Part of a small language model's weights: no biases in attention or MLP.
Each number is 128 + 24 x the weight over its row's rms, rounded and kept within 0 to 255. Layers, rows and columns count from 0. Numbers have three digits each. The size before them is the row's rms in percent of the matrix's.

# layer 15 MLP up, 128x64, rms 0.185, rows 111-127, columns 0-63
098:133090089155109094130121125113111119136118133140108131176129120154157113111097154103142118179102142125099153149092092147111140139143104144137101161129136146150174120137098122110105158071100091
110:100155133168120087108140084139129124158107109166158173147092154127117133108138144099135169165120149111186099145159110097138127160148143140155125146123130087125119157133092135162130112130110123
102:122125105118136130174108161121140141156150151121103084133102181106158179062130163135124128110123162152091153111120160166152128158106096102165129143141129132115116140143111132108151146130134119
098:132170121126147109105136147135073095102114128116099110122115132110111145110086182109143081149127132078126136109120171160131142144168111103154122105143119109085134125153106141111122110092105092
098:149129190145168076124112133157155147085132168092153144124137158118116104150145090122117139130151114139112156128158141087155126110114129133110124150126164126152117164130192114107122125115118102
089:122157105137105163139084114138156140129080110126124105125128131147126135116078143119114203105139131135179157165180146145136121104124137156143132107121128110152122155151120109155109153078125138
099:140153126090123127093118083107135150148149126116096132145133118099103113140117096145120120103101182130106157150104186143133089086070121133138139142120114112164080120148145113091122129138110118
091:148150147144132164149114098133089076092142108160121125169134140070129128155134121145131126118096108097107142094128116115122128155095126145146130101193091160135099134160142097132121101120114108
108:107147129143122110152173125119115145150160169079127103086156161110133146102094135152100123118136135098120123106109143138143170127102159115171189131137142125135129179111094138129143151112137164
099:127122170134131155110133125106143128150109113130116142127106118205129106171127132124102135133134140096116150099111111104097082124172126074119139085148125144113161147173114137139125154108105085
095:130119164082151167164141139121115166151144110137118145132116180128129135114126133157131114155151160171117113145108113150142076140126092109116115104139094110092083124155140125166164120098099148
098:157121095138081159118152102086135112174136112114132115113122158091122116146067151145155143122090136155145127096155119082151147171113138185143110120108149134139146117137147111124112112131104142
089:107101130127132131174172128135124115128096112145155124117143081146111108135133169132141101114165118089085119159128137125161099155149121120100108148121129108074113126094142122082104172143085138
103:103120137110100106161137186090097131082121163136127134137103091165121138107122095141116144146118135129150099167176124135113171115116134127113091136125186150150084126152137128141101137123142152
101:113095123110119167094140098094120099103079113140134111120155131154126123130151115195123121133148161149144110126140108113148118114138129106126095078091125145157149079137091129092121118161108097
106:113132119168127140140127108050127148157121143145138110105134095077145095133117119165158155143175153103109102146102118122115123168118098145128119133125126147146157137130120161171171091124140134
092:106094102124110147086131126118141107111105118116114109146109108161082136128139111156170141088104089150142126160092148107071060147088155122143147127136099124125141138102124126136150159124131116
# layer 15 MLP down (transposed), 128x64, rms 0.18, rows 111-127, columns 0-63
104:141158166131120145136126134159097138164137163095100116082152136100121153120143134181122149128083129113133115129174077120134125114078124128127111098120108143137082155113158141117109122153171144
112:130097140139115139146106119096046174107151114139102138107109136116148123124122130125141112125145101124171128128172136185167114101135134142124085148110161147110137163123122111166125129145166152
101:159134166156099149108111154109110134097137113105152138156125181170099126138087125091169131122104136124131115151137151119152122123150133096093150134062131104125135153095139146179112149126126112
099:091131147157120128107145158119157109180097159119127144109130118095090156115142108139167057121097176100148161120148139152138127129162133159154133112082108130141105123092139146128126118138132119
095:132131166135148090135146124158099132075148102122178141098138086085107131143114140149123138150116082145093163132156103110108115142123134145124123144122133142137155114179182130104106105089131125
098:075173136123142130090132124159093113132121162144081120130120093086131127148134125122134126152152113105104117139127126115078174126165129115146107174141148112095132070121164139160119146113118130
099:126101110079163079143134178138102133135120116108121158164089118141142109143120083131122123119130121112085112173088086133147106159110148106127111124177120131111152119140127104095109127159100124
091:128099182128113121121133120137105100095143145114134095138126140130089199169117121120116117164102125130118123116122135112173162108129106173136114127077146088091118124144140108153102131168150147
097:130133122166134128122135139166102132141147148167112113148115158108104118106151128150125158121149090094121124124098129133090133165163120097106092170109138096089139198131126097163151095107124128
095:130118121167167145132111181161084111125198138159089130121169140099126132100144158136146137144135105151130142133161145118173099119141141088115139147134121152134108140113129122164131098142090134
098:157141195131114111139100152133106161125146138102080140118095163175133113116136108065193126134161114140125134119133147121115145134146111119101153129121139126141153083111113116104159141112128141
101:127137119150129112125114129173088157140139121108146152154133057118142142087120114141098130137172121150128139163140112121143137106172149113159086136163090143106151130131130087126088162140124093
103:092096105089103143104141137132138150133125119121152143092089153128128135146155150114160094134159092127096141115112118135166118118191141111160097112129114150131140152150158110090078157094143144
095:110145121148118152141120142107131101118122132138133129118187171122128111077143108152115096126160162137121156090115170124122140119126196121157146102086145106098140162103108138141142096088111118
097:118161156076165121206123114141124118107132112136124092087122133128116129135159137140120112147089134116144132153115131119152137119118133111128131134176138130167124104089168135162158091114178147
103:118111144110111119121137180151114142142102156111121152131125144126138095132127136108158136127086086187185128132061119149077154095119145130140105113164124124141097121112093152139129123112145122
096:126139141154140104112100156102167126094123134111163098148113184096090127130124116105122147126155095104131102121196097116149093115102134120125139111097128124109134121186126152165137142138095133
# layer 15 MLP gate, 128x64, rms 0.191, rows 112-127, columns 0-63
111:134113136150108084076176113104099123137110104150123145086107144086108089114159115086144152149087149139174111114120162113128150125157133114150099130136159156089118119136130145146122100145112137
104:110143113123151140134112105119131146150113089125097184107174130165121106148167141105122101108151174091121139141125117120111148126151111186099116138132124132132089134081166097125170126110102135
097:104143134125098164097155132165121113136202137100132148117142116138111113084139094116140108100138107159084114142143136171150117166134114159130136142121130175171130086102122116143104121146110144
094:084147120143139161156163119083153133122110132135077098112122086095155109101134136120125086108121137152116092145115117115138162137171133124140119130188112128116158120099096128090132108156116164
089:171153142117103162121168095158119128083123102115153124126157137127100117099145148135113119158136141133113088142075144139138107096144179153121149133142137136094156119158113148178101149102158150
114:121157167149145137148134094127147104143128166134138105090161153129115109118171141130135166142131101133143111099102117154132177166158193153151113090121130134101140138124138161154153138125157165
099:112093144105123141116139134126134194095157130201117142124106140111127150122091149154100098145119144101158129131140102123170135178145124131152138139148127124148139093164103090132135110086115114
102:119120129119168134119131141118081113097131128112110115109097147127067133100131142123106077124116112141174083100097121134142098101174156171097112122131145103118095109116117139095117151147135086
119:134153103143111135136175173139145149120145163129137158110150113080115130075110144123150136097148121137121108132136146152162102143107105167094074165140113127160121119091134098134154144136111172
094:145150130126097102109068166131082074143141148111116174151144112121129159117137099086145141128150098121120170153133133129121171094166116134125108130136133133147124086158136129104145118147127170
095:145113145163166171173130147150134145105117116124160153117107172173095093146119118129118121118163124146106104107095107179093140135117123125078109110138103118101158155126112109109148129158151109
101:139154140101157153153163143156167126143125110112142140116125130127126128117114165145126118148115074116122136077124079102137139136177149154170155094156107129112157082150129135111142130115182151
103:162091142149104101118135151146168141198131113102139111164090110169158132129133122120155138124116126103094121151131160099164113116129123172144130128109124102133148085160162145113093124147149153
115:141157101113142112161133156083147152142155117136142146090101111173101179143124123143095159141100131180139129122153152125131106144135155132142149090136080117141166102105137135097130087122142107
106:156139155125149169124155172125099130162128133113125134137119143152084112124162144116138131085136102131163115104131083126103172138172184125139103150139124153135146141078095163131150148128151124
105:117098121123143122156082139090151169140100119109101133132143135140142083116142149173127123140143132052118110127165137111130143140137154145151103129160127105120103145156059154121141135103104118